{"n_layer": 10, "activation": "relu", "qk_norm": false}
Each number is 500 + 40 x the weight over the matrix's rms, rounded and kept within 0 to 999. Layers, rows and columns count from 0. Numbers have three digits each.

# o: layer 2 attention output (transposed), 384x384, rms 0.0979, rows 360-383, columns 0-127
# v: layer 2 attention value, 384x384, rms 0.116, rows 361-383, columns 0-127
# up: layer 2 MLP up, 1536x384, rms 0.126, rows 0-28, columns 0-127
# down: layer 2 MLP down (transposed), 1536x384, rms 0.117, rows 0-28, columns 0-127
o360:446532480471517541604504557513450455551569547503486541457503524538521518496454530432467521507511465512518535491464474504519519608437495517524519489520503532449470507434481513500509482569542529465535537472477543493452442562462507505504591520496523542520468506482497525497521543472523538496529501452502481452491445532529485495518469560471476512515460440490537495505474456516435579527457
v361:471529465514495504486496465490500544437530499526451498450502574456533517436492517505514473548464526534446560462494476529524449558486437508524473515451494477521501501498506532511518517514448500520427517542530491524474521529362500519501566486477438484486538468542539455477491572522450511512508473505449507525473462522522472473499486548533495507494503499464436515506525539502489505488505
o361:562537489450482504534484546474493424526407540468532573467480426524412494614564477486454492461455579492501431522537514417465536453520520511521497558548525436492494415502507552572520517495549485455505461453489488479547472521527481522499473503533493473531542515479542497420514465451544451485488486532472473463431458542526533499517500492519561481525499497535466478503472481488535473526511
v362:510535471540512473493485540467524507532531529486472513512482501527494481597458505465499523524489534461493465487516510518492467521509472477593491467485470499450549543449509443532507519525522487513444553494488462476417477486491522541534473490483509501486524468527524553564509568517495495439470525533480436524529428500473464521487523528487529479567513512475467531529479472491487488514491
o362:505513505493508519411440480477454464471445512493407475510523469478570506460557527479559437487511519516491492536511507452437504539528475515425488489516477539510480471599524505490494510474475584549532562510548560561564595474532493486499546495462500483488491501491494493470550439411520430508505506481493495485484536529536516431536462487499460557434510521477486485479446494469545469543479
v363:511533570433500539483506495509493473515513516500534535594407462455506557497483507504539511515514529461511544531488512472470491522501511442517413501493511543525505509502496484506464526447506492479519480526467481512509469517498541428529499493516478559493526491504511525589487484500472431545550444557489456452528505481470544481462552527525523519509507546456592531455484510502519589455516
o363:482506506558557433511519519535504516493497500536542440475535569521470439552532473500536411534463539515525471484455486473530473470479473558516506538467578490445491500516501447479501495596465480522536559506496480528560504517542487542535459551541501483490448474473535476470465545525503581516432465464514488517453535516538481550554468532438488499509479510459511506505419460513527486533454
v364:564509473510468451523438493470491479555496449527460498511490496484525524517539566568462467503528513512543573555440497514537441548502514498479473493479475483429500518485472486486512447570500525538468452502501457469463504490489535491449507529474521475502444515517503565503502555498468473470527506462533512486500473545485526518481462467461497488525515581517552520505576551492565484482479
o364:455524527414519582449524491568499516472494561510545502446538504495494496506474449500533491538457473494432464460548509505467505485537492447527495507516470481582494480479493517485474539465454538540525513492512529490520511526493438531513529487496505519457529546529482504512455455496493475496466503549488556549463526473498466478529492518544553440513509468506448495506461468523461514509536
v365:455512496518488534488477512509525460489490447452523462499499563487506543497514555469426429489506492518483485545499492493508467519506522472508489549522538456479530506470506491496483576527546490454515467429526498491514488483532493517512501531477507464531466544432521457477499464504512453497526493486557545457543525575519449475464506535449531527498459477437462524426519558467468478504536
o365:564468478527479476522544481527443608401535487440463493502479456520467467492542439551614517524526511497481543455493517579574489490543464532489502425464401577439510510503468529476496477436475547513520496566424472487501497553424522450477552485551486498462557473502464498483488477492472574535514567486506435486463484467456531481530519473522557513512532538533573463554527412473469533503500
v366:494461530488475525551473459494508526554485525464441476513445473500513480459495520523499522493511469467502521529491520518502520500545515477457530458533557480523493484523516551486496527477500502548498524494501538479491473533465447465518447529548492488506457542468470522493472477507553499421542445508513509495461458567481519532456489555465462490529470484464496539501503504470543493511494
o366:446508469475545506495536541530488473472487506478565509508559549469491518551511487480518485483500487472473519488485492473537499485486524512530505576506387513524465553484453479462510465446494515545493477510547476485452505512532502525466574453526553487438503475500474468479466533481458508554513514450486494545471495480443444517507476479477478487501499514540535539521472490470468550471532
v367:476514482558517450480517471464466408531422533521479506489487493519469521515488481509499493524523592545407530474519516476470480478530512485483508537487493532497532531470432472506479498456511458510465568504514504480512514486424510502447534533525501447498511513565506498474495466524498495454504488463501509458553537581472509520555422511511510513416513508473514514477450492480570487523501
o367:492457489474537556510449536526508501495545481415510519529558480516489462522499490456495539500505469521605449495540479539536535560498501489506486475554501506485508446557497495558501532607532507477546508466521551507444514479568501564614424490503538542535498563538571497478569587457541509586440509531532461556467429398481495481530571558516524487540597431538496528480524527517401547488534
v368:509493493503534504524510481483536515483477496482457483501469447479479469541511495494494515561529519491492431499461544546531550487485510504502466555473546477521533526511484472527475445425455494450516546519512533472463490505512426456544517452526483522471457453559470468502514474531417505466465529503559538546488517541505506465544517508535476518466512491464478552539558496465461499495478
o368:503526500445485529531520514496491443518504570524542514487543475527495505502438446529504511510511503498489506556456470433514480509503461482494524439520498501470524533475492558445528499551494519585515477424413525518523473446456549489456561557490621492522525510517579486493509512446582451523478452498470576469512438530437517529477479508489440488529451471532533458490524602516502516510545
v369:455476453477482492458447491413523573505497462501491569449526436538501474496553504567528446502501556451501424472480492555487509523549491505499492448480568528413549511451534486512513528475479527541527535401513460506477507470545498497515496495490526542491553468450514498519471510532497501531489445521492522489467555449532532483506500541515490468507497464573488486461497527516525473476505
o369:531502555523461477586515493535512456511513514452515397546533475479548530461487489451509537448503496549491620513546510463469462489460525477572505518544403505488465505580437479476519478524516475478500523540564548495525479501486486451533547533569498455473445527555478508476507481501506491474541524447551466509530436506541457495548455428491564524505531544438524464518426451526492440548504
v370:482511483518496473520508515506521588573547517485522499456493500495449457496511513484445530489475453530509474483512516539478431487399505499472545486519500481488476547489470507491536552498447503546514566516524523468483509528475456471579494512484505485515515508517495513480513535495480507437456526489534501457533543574526497510490503519443469497534529472479458511467484457511522481485517
o370:597474538449476534477463477503543448515479546574496527575528500484523548529478506564560501509483608424565540466468511517523561527556522510517449490482479547524528463433511521501542454423557472474523507453485500486525485461485500454483517486490533543476484559493525516544517493502534489495513436527537474511497474435519478491542503443549464455496455564528544488507529576542447511514513
v371:462466516494476477498494472486504462471530481529498504480552479516524521512491499438484516505437448496526493469499487479538486508558522540493511513478520583569547543491483524498565464527537516496504471508520495513613518453477528541456517452435547501459457571559442503495570490511464449482433523497444538470487468455485469526486450417502527545560537517486469507529529529469542486422519
o371:558527398524457537560509542468519541469534488526547518504454443455422481485479483505465514482491502466509476602506455504518553490474483530473466495458531493471479537456494531504476574495484485501497519467462547485482536509572489468573573551475438495446526477476481479507502464464459588476601485489497523492501511532514495492521593501522515488486538487495513446505536492566452489511481
v372:507531474495495471539480502535503549492513517496558526494550511498486515499506517526451467513527550548486480511527496526524518518508502528450517466481514487487470517465535499470527584460485507488437480528478474503488490504450532529509485493503469467560518491461480496508495532531498487484533506554446559532512457476521558518547523497529482497449519448469508534509500496490500478479449
o372:441489530491476501504476479516472453499517530510504507503501465530521497410529490512561572446499482476550529470555540481497471463479527460497532524527429507477511513507431521488482443499519479509583485490559530510465512550507479534521500517488497488419487488563492537529486494529498500426512529494550433474476507542483476453454516511532552542593509489508506495526486549443452454484492
v373:452528501469524474494515483517478548556526541514505488457500477472524534509468443516474578552466440505467485478518476473467529498487465518520540505536511456456530513476535500515468532527518455512467504530493480499478528575528515514474487494577499496505480522515498563541510514488491460467514464475498476494497460432515487479507505536477541488449514447554509524529515486508493560490482
o373:453396445491489491490500508492486476414460481458450541477520478566519523523586591469559473436514548492527506539494530492437522497499529491501442503512451521504471483508480446498538465470469562469556485466608482511503504454427493501547440482489447439476562463454510520487516461467550472479505508539450485475462535501527497491428480480509498484480528512464471535431424468493507502483483
v374:536509501498506482518505518496527470512432511516478511515480523481461467525490539498514507439489519490537534513480500506483483472471492506529476488523524503509485515538489547514485521536468451500500519512495490473474483522495494498475514501447523480567506500550466481544490472457477499466486540461538507445490502534455507460429489468473500482489516476468468555448515497583475474472426
o374:451484525516503532469467498446514498461530476487510494503500500488526499503537454520399464501477452527553437527507435505528492531533455438471527543484525457484538485493535489471527524477574536473468455483516506507503445540515548498499536497465499509483452493437520492483481538474540527549510443523467458537463449477526455430577411589549489526478486544509487419494460503511470527502518
v375:535520459531502440492529490474516480496493452526546503486498436519476511458495566553495555517483520472491537514530529519503503488513476536496467480463552497493513536448499505495535484529504537561515466432475515574499444563478550494449467440520475528483493482455460458529511477465461441509460522507557495540518504561525527475526461508517511485532467494527459529477487438504546474513500
o375:444501506454503536514434516508430529518477588489525485504522479497476509488459453520512525491460501529472508479465472468497538478499557532512568504470427474551479437499497483506518495478591494515469546560539523525488551487418425493584494522496504493516492581535529514446542531525511489458570502510492488480451542458479510537552562510531489502508511502483535491503485541468494487463507
v376:509480483471516474525492490543504503541523548511471537501543525511514485489539466521491440500521567506494553500483495545485539453559477553428486539498505484531516525509501470472515479515517502517474498458520479488537497442488516507477522483491514446482546533508480506516504433490500485519445548533516511451461498540400541500522515501519486485518464491472526504491454515513548495466438
o376:535498521534455537464458517488488499502535543516531494488541503448420519515474540520479518476508431529547519473507504477605461501519484423522514446481502527511469453495527533495451557497519506542539516528485498502434509563470520457564484523542466558496490490453475514448469555499441488452522468484503463577491494431537501459519447498470500514494526465519507518502517501448462519500524
v377:490536491498509483531538525525448411499485500520500492475491494497509500477526464521450546491528477437472444501585435506468538525456471563492484513452553530518467516518447499478490504509553463453525455472499480565503540508509513509500482540532456557474533560481499524420479573502468445489512460477492456538509509481478522505500532528537470551525531492504454461489509503507515512502486
o377:521451471512530513533485525447523571557508511485473532521568497531496506547488551494554443589453493537558542486495524467493494504513544479435519484516434431449461525452509501454544499519413534551470564486457512464493530483505494489600500445478515506529494480539414530529514511535472540520471504510484528531477480540488482498503458492497519514472496492521488591511511480537495483524493
v378:492483441491513506502540533548537504542513452505513498501517508476512543476428498476494495456518467460549444480481471525480468499457540492472542506517449502444516477519515451531478486467514547518540502493513499540457523462424489424528530528499529518525562544449456499489534462410490515541443504546548549451452480543491455567508478469529535487431543484488501565551450543491499486500503
o378:509478548419464512504510471465482522563467580479499501496559498508446452516532523544555574536425506477521572489570504532459520428507576519492468604461453519477465461459445554471530458558536497491511506529505476496510644534544518555514446532453513490534553500601462479534537582571519496441495491506474478536513569477506566527473538506540555579536486507528491441512577456439525465543541
v379:484529510461507517498478507504465530540509562455446465545490461476528528501529505489484530516487491480422459441468505520553503465464432506517513497537531507541481575512486499509473483525435534532534521437511542505489431536506539533523491509545527541495459563461488512498478544448499533390538468460416459435479506424547457429515552497503472506535444426493557463510515519448440504493523
o379:506538555513479511504581484475508482492495496581552587515481430497518531559444494493522457496458574561455489516472504499465507581478535529487513482454462493429439467509528509551508455426516507526474440503498482438521490427467483402521491449493501472520531450494476493448557453540493485529473506533495559549470468567469553496515486477508518428473527556509485552510505461537520433542497
v380:509494518484518466496477478509553504483499505523504503544520544509477547490512482470479517522467442502533479517468506467506507521517527449545517465530548523519512480492482487524497494455509484488506534475495519531511486469446457515483492495524495502475533499515453499451511508478557511518503499465579550511522518521537475524559492500510549490525460444488530501489525436467509504515437
o380:520483523546504484503477520516465511503473513476421517459515484475469469481526532479477501545498481515449545500518491568516470485497533501452564488445423485513500557481557458491477492509514500480486461527451457468505531508526497468487466548432494460501481467539513523532554533527458526470522514461448496489494477503495490472492506474547485473499495564514524488526466547479496478475536
v381:538546458496493492520485500515445537511496582498494527480454495383505462494498545447521498478450480518494502499543527501474542525485518491500550527488589504457443494521543549510498509523523503519513499546500430526525484472449495482485518489496518527497416496587457487496483527510415482513472499466506532505511529489485513506440489435547492489534520455482489532505479424461486509505473
o381:515480487442472510489535521467501483534505460515506473472510461631478513528519505572435494512518511445467539527445450461540421539526485452460501506463459453514489456482515523509538492508431580517522545427458508484468502511490506608423510545533447495491570435457502521452497515436517549468522531552504489545536471534496494510533512492538508453441488500452546469511549546569537467485514
v382:526527482458493528445513541518502515544527442479510520513493482557461476520540485484525469525550462496488470459498506461517449489467483522508544506474552485526505522477492474512498518511449512478517490512463461521528551524512481503458509506512517532529502485446511504464505546505456500451578548507539555512518540497525508480478517543553514510513509539494544513475478508528458501504509
o382:521509539542446468535512501485492526473487573584470498515484485539548536514490512540448516480488545519439526490553509527500546490538503473518460510448404528484465442509473493473521463499504490467471496525522524472484472489489522540545483528494514493497569471496452492550504463480559503583447467451432455485504495476487545492493484467465465528487580512515474436492512503474487408536523
v383:485493507484523503479514520468545508563462558477487478490535491481469480471538470539539506546534478499510535531515504593502482477535511439516485483513516452443499489505520516420592442465445506527469555521498482502498466549521560522475483480488517447532460505536464485482492514482519543460529479479502506452514531521528467504483476577503491528461513497510564507516462525509550520469553
o383:474503488544490499519531494573450435469498463536501503471489503550526463513483553471450581468465519489437495453460480488474516504468483467477455522527497538568506442505543455537494529537489495505570474542497555548486551457534463468548531538507548519427533492434544465478550497462537506531473501471466474537488492478518511432525431491413498503533449520540476504453467515485483466567472
up0:479467425574467489501588554496457516476529421461456519423467484450534525521531443459513432437507469527555504560544500492450482459491473470545475473519446541571507476478522521474542551524546409496468517424503521586490510483466400499449469498518488452499511530502501504574519562553513568499459464519464471562499466474509554415538486544397485431574482531505509554529527562496516503516533
down0:470525476536544507534486531518512569518458508568573514470494485506477466521535520523432451526508434449512492503493508512547488484474456529445532504470507463450478459530495527551461475516463516545539494500405495486483483515479486517511531461486458523468546537549485450418462551472517511455456504493499518401514514505570593515548497518572540466482447564545483504499424503493469472503484
up1:473511571548503521482512513470520489529455540535387416522542424492504395492488501429490439497479541514507539556465512494523534530508506549502498440509471519559532522508480501513488496498508554474528439447494433495499484470531451455470524430495574551503492475497484438493507496488521444573477489482513442529515457459486465468501468470449431520479492507394508486467451501493525515476442
down1:447519467458452524520465508515528477444616479513555555558467552522506596513453520562486597562503486497554481478592442522478457521545546518537533578508443447507460493492481445524465487477496460542463559486555571439463547514495522602511497498494492442525531554524553499479420578520404522449454487498478475402420522528429474522484467536486498512547489507548526524475546541505441506457523
up2:520527470477464517480519485476506464530515478425460550466502538393499514502469429463515511509528481574514460518630492541490449443540479501415494449521464459505517467481530549497423506454523488467538556486547537473467517503490454483504469474589490528468514515535549399550503561485551472474433463545456528528478463523569507484508495480479517510478522549466429499495488421503536476487474
down2:455553609478548472423515515527582590457569490492431417525477473530422535520526415476560487499456412561511494505449532509444538475497454480517511421498474428534468426546459604588539466517491586530528516448412473529551538480602473460515469501541563521492496489488535446541452545443446467458421502521477502418537532511529449494477397515490526455501510452537449464431478476440461411480523
up3:557476590462484521460622498487446518506523471481511506488552568398427521528484486493495466574621474533512476562387457486524524408460467535435437493495525529507550417519519567495493430504563500513520515465494423559460454520521475529523502512461577537518548523516465480535456515529492497575423521438520523512532497579527576509527525505533597515442534518464577577476528528514560532522502
down3:531494474467509534473576445500523456540486536472613509504571508589499474488545479526451485417518529543508600512505438500506520442527467607535524514505439500452489454489473459512497547499521501462442505527483479467446553475521532548525498554482499548514480449491548553469495418476549525441566550505422508481465437435479493575532498447538435570489454501489501462449502469483485523467546
up4:531480606452455463545380520509513552524564520516502506514517458520499489444524604462518536529430448536480500457521486567558472393530450491409566445479503463496511532443486404475506564529499519501466504433565487528532505456540506455439505487542581457448508555463483507546532512507471454536485490510444498477466482466542497566560499562541575472495473512525499482502505425474478473478508
down4:481466544504504494502566475442495478477466504507499532488547464556484579543548516542490445511455550465462564495489549531542407430462437496491481496528498484529526483515494521495500499469584511461477564474511505451530466484492483457472541502597489522509547520481523485468471486500503538439516479470570577524508524493420491522535483442509524460510459440515403531423521526451472507567421
up5:532556433447478604547454513493492463533515510505524498524534527496532502488556534458546499610524472459568544466469500495473487453502485521511526451498512554487505462453489478562510570541552450494470513517516384569467503510497449452532499523487507499556482455480461512490424565547507514478441621467509494506500504570509571564518472481489506484513536456568499518474489432542475518520481
down5:512543504520482509439502476511436552549474541498531466517535510484424548522532513413498428513505524439484536414451495562488557551451488536517484433436480419459501509521545505538521521479461506514562612465507543455513549457491526495453496528494517501451456540576538507510527489479514574483485507448450488458552510442502372447439575537526519523570522511482589463494420438542565495525509
up6:520497575526587543551549554514463499510476419492510466522499525451515509481484462520510457507545530524421418472432511546453449450505521580497528537512515456550546472500524467500553556450524524479491465439457461471500520492554470509547492496524506551421509568455573416498446470526475440535540570485492591508483556499442574455483474497537553513490595490522550426500533529550505535525523
down6:471498524503475460585480497405567531522461501509480542548469485502537474471515471448460490514523479475482547452542465487463552504448546489486476475499500487516519471512488510466492494586469539553528525477448441456553543525517489526526490433552546558507475537596534490558458546501501473483552542459442582522478476584491581514468491540416507473495447525469529458516486479490500471492512
up7:471585518465509494470479539564490514582482504435509502497426535536478487514494542490544484536421528480541495542496481533499553518506470470523527534488460444445500472537465548524439509534481456523574569535527496502476496474466546519513493503557515496477433516543581436506459559513514454452484482574508518460537488536499492445503536463467519437514486564533505506473530540449506467476512
down7:508485506422473521520487464489464482502541522544548584605525523493496518549492533515458500498515489532540488457525433454476471515459473508551483460610492508498532490493480443571464524533424547502494522500576503542534440502502447548515506475500499529499526528468478471468489506473489528523530520510472516508515415533479523536479548468424485472519464543541509486433441436528474443527553
up8:507499492505481530490456528508434489523519478458519478500559530465509523480487452420508495562515470472500526448479529529504493540491453526557483451443473530519551486522525493554529542484453582475472516473448544464508529480508582444502595461500442490503530487451584470453448472573594517510524539412406449487467503520486494497556555531562444472511563557468526498471488472509517494520575
down8:430492500486514576550511540535519544459484460562488503542433503502445489477490582495450505466473581476509481540493554534443532467501510488555489508569517438502487511537471481535502527500573447479547477488497489492534490546528499461479538444466516461502438495491508513505518488477491549416505523488529569499546513480525496541501541503457525477576495431517544482523534538449560524473443
up9:541479504509579537503556509519496451485504464577539555577465477527463468481469503508498498507565464535462523538511534475450445481413473454519507490468488497472482512541479532479505492537486497511512545590485533505516505530509538454506502507492471539515472490465509476443451534482515506457490541504559469446530473499391519467519517470498462503469572433502526478451496497435529470512491
down9:541523537439499498477514520482501538470495510453557534514496501572544503447470509463449506544493509471485542489445479501526485522549522508467528524540513487489448496568465481454499508486495577542468562588520451457526460499525513407490491468401490472588438469540443473526417508496461510536458541472474483468465522534508428505522512486501449575530553510471530497496511504486547414497494
up10:471441448485522571486473526490558518475495534510465488488496439503502538484575427510473549423463489486512478507503480492515479475532439505474552532508541540535480503481504477490487514559541490479513472469510562514506459465507427476496424514525453509516484497489524478503413484596501517455485442501528520520521474535479465548489526531507459491472484567494545548453484520491475462516527
down10:507527538495505435423521499505474502514525513544488516516542557445542476528436430439479486469535470543450524527475495536511522546518512502491487480504514536435553514490481485493493505437499530493491493521549463552524472440442580542510518539557538504478517439541488530472517510518492540441518524479489508501536555447477452478504472507507434488486498551472518545477498443514496470494484
up11:551522475530537491503489458463536469508498389497469532442502484446454504451506513481551453509403512508454557544458518475443495516531514530511488491535511489462435518497458481465465514494482499500511471592487481501544561478471515557465519475460465528459444497544532519500511588553456464517465527478484466573497488491515473505524547460571522487453501527578511424512499544548468521517516
down11:543402490463534506510467504436475516492438439483499518523531516559510563572449490460513517478533513472528448527463542573512511536477450478508486546504504526481484454522533488513472440475538461523468504465516500441471464501453486506484510528528483554548559503475491467487492465513466422518535424517423557439514566602486499490463485522492494534611496509492477518523557498412501543514452
up12:528453452495463528500538486467529538531470515520473529462499491496453494436547531453482513562503480565454501532425482568507454524466512604502615428439480544484520492502480521452470493567487526494483534534586493502473488460533502491478440554471560539461539501515529510566553507499551422445475478502530554534573485481488492528494506523511440400448487559513499508511545481502531422539503
down12:487510446495549466528572441466456520491447505510480500531551477500539505493480465497571451475506432493469456432439513490479482489541493436439466553503502517480483443474540425515456455439421481466462453519547430511521458477471482485505520530485500469566490512531497458487511553490530548502504467511462509505508500480524515461525444514500527478501508518502514515498487503470484500487538
up13:572434534507543483474594491521507572506532541447496526501568510486497526472555483530393551525470484455598440498552530510488486407543517502440543538438495497595459509517487598461398452545487495475451477430536537488529533447525485475437501512465480474415490498386575477489509502533487558513430461474486547451537522560422517460452513477445467449483523453450463512428468443445514517459526
down13:557556571459521465559494446464499497450548560490458516427546529486450476526487467501478456540455499508449520479513472476485538516408477529532472413497503461398516499507513483522482494520466466491498545573473497495455475439471480515441469486457503460531525512564439525564544537475559542564492468423451480508487504555531540527531485509485529480496483471509462484527503468427506425511495
up14:516478545480401502468473549466462500444499532513487566525462495565590573456494549564511460601491427562501524476555511488459476530479529475502522548473522519524468483415503538445452571397548519493483498562534446537425473550552528509512502489495523507462454548560484470525515510481523529504472429537476517485507498485505443505565472470494509494465575503495452521489470487488528566505454
down14:479448409547600504513467455502557488546488525520509492514503525471513531467471451486518487539456509410489556504436495555461484520564492600443459524457525457484519508505438486544502522486529490542444464399503492467435511491478471481485425477496505527541454503552521571474575453523501518528492523457523429434522512450477435423528472564510456534482522545462514476465472513547530440484464
up15:479463504520558618530582481448530497534520496458501519594463510544571475531491501480516444484464492499538506476492476461499456484442487516447499514480514509530498497485466480487452500498510468477505521531499522548580494555517503511483507489554478510452514523539481428456501509465459444516498475526454520540521451511518525541586537530482496551557542455487461454485506450478519464598481
down15:521545493415525473490458551525494546529535448497526506488431465486481508435428487502459553472463516526471477546439555476475494479455525494480511516513501480493501464514495513541534516453523455476471510509556556550498465531511453532490546530491563493457513452512533471477584508474549509505520500497541525445518515539515486523552468487468504458465474512530494557544524484443533503567541
up16:523487501588502515437422558495553499482453472425513548494584541550503545522532557423494482473442492491407479507474518460517544519477544520554581543547475568483481454539436573461529555461461481545444501558534476392501432522535540575542538468538519451500529490480554523438550539481462477544486463472490472547469516505538506396446582437515433501522451558472444444484479553544520515490559
down16:533454401498461421484459449473457513526481482526598463532486470465424544532501552536455622498495463591533453521519481460487497462495545618440500485486547470499466505479531468496457462480501465488526554399495565484506536482509526448444560577537508580558520492471570491504441483543471509441546519526462454466512489511491460558500555487538497501481543495476516480455479570529535561500515
up17:444413541490561473474576448461554543418549605485541450556475568488519572473593448524548519482466485485524538461499502467495493496564495491478492541530546458473476504467469559485484468507424571429391439442517527460469530532495458449512459504448587473500478467490479504530472484545565533509538630549526530519501538489477456501467478558486479467437500540517563502497457540457506502626565
down17:535506446470478545580561547487473547495543519464456607440425493442479600528452492491512489506453543435580516467529501513520509466543438507494435496404493557457541447550476522488525521468541538474502454477508416562562548501531565464524475409437526560483421519467534501535493487435610442613492451511498449403550462516482470468501535487570405494471537509488493470517520486572461588557510
up18:460536557467591518469510480444469506472507459469600506418467531506414558545476487489611520472454590446512501516582503527539448518482465545551600524472530482501473508493534472532500599463449515463494509495489492442474556502464516519530557437501496591482473562477527594459447460577473592410556557534459563492468447508585513524443487459447469457528423469473531442570446493434440635500519
down18:516528413427508510529503563557569506523554605542529487454489479462549519538506528471457497468489451579485546463470516516475643536533544510438534498528561456488499555450478532493425570596454479454574476483468515520545409445390561536554512525556505520531570505575502465490474552516512486530481449472500457542558516422570527487442539541546578477464493483491504467495528478488527515539466
up19:516428539469565463459557468481523462477478567403492422459515507469478521531618518500414506467575510540525510503446527543476579438503448521420592497531590539516498505434498453492550513458500476527485512558466544558521429558521568500551536460590502484512480561502496456448524530496507440515485521491566540525469509484483476467466423529473497506471454496523552500479499521457501467551417
down19:463503509526564508539456491437507527468564503451491506405489576464498558519422514473533520519531484490482491505453502515471546530590460484537620466531518554581555430529514551595594408442545517502524480499473526486440502465504534512447542505418459533507575504441513455445547546496455475532494484495417468485544466609480461468516448567511589429499424536368498502490482574485489525499409
up20:457472479541483449608506533536472434459515509439447481515517557447580504487553504573494435498449493610535501539546507423493509504475541518491515500471534464447524553476484555520489484462503548506512472512435483534527451536545501452529501528525534522512458499523552523540486512611467489489511470490549469539514504429480543513525500490554453499515536479524506455556511521553472526537499
down20:524532517503527512549437536506480485536508487515439464490526508532495543523478503497471475457468502442506481559487523495552482492465554520484550560531497442490475473458552486473542526474557500485455528481569491488495490451494452513516475538522545494538503506465534509485487436496536420539502467496501451486466504534510458465463489506470573492516460528489557529475506519495490493505486
up21:480501451499568505430524476472484433510475576517488469513478496487489437586497480509552441528498512500507561476577519516553519458514570414500571579514533518487485496510536487540467541437518386493553453497450522539470511530467459488544531602592484504468552469572510495456501495509538475550481481539538455491446568498493472510550484526476473503494465534526465431510498451488518456517486
down21:476497456522497533519514489468549529396481558471474501480477543485541454461545471540512511462496490490467532436469470443455570581512442484472483466481432458499496468480558559598505543535508465456518470480492480507547537482542460511476575476469518445510456500465532468528463568507542484534568433491438468476509459559486504501498511529503544539517526500505477525568499494442531492519557
up22:534563464609541604513521557486569511429554502443504552491528512496459491472551516462492452420533496447519505520549486458518514457536523531505488449531587465478474535569542513479488465606472500506490604502405554485505536453533453472402481558534470538522525544537493416479552453475489544513559520465484543536532524481536497481467457534468485541595459576508492486545576531547472526506462
down22:465524442575535406455527457510491437516537487497461454541439419446487524537514450446479522486557470518466424434501518530592483463533495496501513509549516456510542496542518499557504462516507541563583507510463487521501508520515487503562542534531607521507530510463458471516536565503524455560501449487554503513475595566517504541520502512445591434511455461541491515475527546438438492506463
up23:472458481385532400554538559468396509483449464584530541401533449484521547520580443528476488504495575453507488507470509505534447511529446435585658424500431516591497422459602525522545425494532497548542559452559534587563549531540528483507477512571419569513400495613510574485566532507610450477525455498624513545615441492538591457465540480516474437375531616491552517531605476536541515543460
down23:485469495558530554476388387494556420550495486501511492450561498513484500493522448525489437466514467536484528436448461481500488486553467471410440412500532518507509552470504518489474485532482433485515442520584460569534410577561449480477518510506462479484474480476493513429495532449473516459576510477468504505547426469431580477490484540417457503456532510535446497475467448467564526448505
up24:455520444482457525562446472493574544495516514510463488515520588452539504545582530519516466520507487503479591527478500518401526512477533489572538441544530547529417570564503473530505521458518502528524553355507538537456536512565469510502474493484562520523494446516493555474459436530530528524477502437495491485517494547474432415437438473441573440477526478477569514436499462458494523547493
down24:551449519493490530557543476522430456532537425521514498500527477488459492498465471525506439492498561540539457383566452502559510509525542537438483420482535502447506511558495498494440467560466466497495481572497459525473462476477525498527479506502482524497519457533515486537464442486481556537565495545476555496529555469477552565533543493470491492487462496546476491469488545544471548501512
up25:530518512504485514493484459553474531508486528524498539490561549547496486464556459540512505505545495476464497458447561468443529519511536480478490526497428561515470484510485522480535483434543510472463518533541494533497552487475413573435564435512399516438538423512550473468502423547562499518537510523511469472476503557517519495530472485519440461514540507615488468501456482569426488530544
down25:495473546501549503511517490431474512526507513468528552437486486505515506601503632475500549513489480428500512565559568564522461458496513504592540468487468544527452516477545484507503483520480507483527456523506511475556472513457592484489448525492552501549485479485494497489497451534434524537530501480469478441519482515443502493410444484505482452491584466536380484454534512466490559558488
up26:550421462481533468532471489488456479458487440484531516441481531461472540505525504536439505545543531494456465497510522507510534510469452518550510476435498455436459485474484482477541557514463539546485566457475560536432497553520461576523530472466473505530477488526467515545528476544449467431486531513549495469505476474457472469518477483542526534470540493504453470569528513551537569448498
down26:532601467495472523462538499484478485494443526496475547526460544479573522440496556506550492477484526523467568504454532566526429484512496448450498468530496452479528554477479482497543484492530472501510531481545514557503478494488509508462553510539540513529557522464522470468588514456534570525467480474494492438548513517553542559494619421533505422563508489467499441573501470523541492514564
up27:500410545560568474503490530561492530522554490522514542485513467478462473538548480441521519489482430509509549481441595550548456490456550464472542516491555519481464510467495480476601497508468550503465535443519582468544475499534509453565493543549427510536537511447562472446527517555505509473518437509583431543485493537478423470560586535498500465548416485441485535476439460436472523532474
down27:494487494463475536441529493509566561483506582497542459492501435527553561476529454493524541509471515462421550479542547489516431430504462495456535442464503549498483498532507532561547522503443588412416523590483475536527485505514458560460550432457455504548504554515496523494566481485500378530460441561470458460557513465487470541490529471502552555530417529470473484519486461443488502498437
up28:558470515503417474499519549467559489523525498440471524525408475453489531527499521556512455541484450520509506449560447490537569522557482452548484466460553501539520582500474429475502522479486430513572489457439472514527530496454453485490457515609451536478514452516445481505515483517461476506526498530521491489536457479501539456544529512516489612534506452497508479480517497530478486541501
down28:541500542482522497540502550519451454520527469476480520514480495567478475518524448532431455455456472469450499542502490499482486552518459531457464481515451447465527528535511480503529517529494454511509514513512526456494506537486501443464533514508522551476532511453527444550488479552484451492511461472430485449546503444512528521481501498481512526515518559521500513434454513559474495428506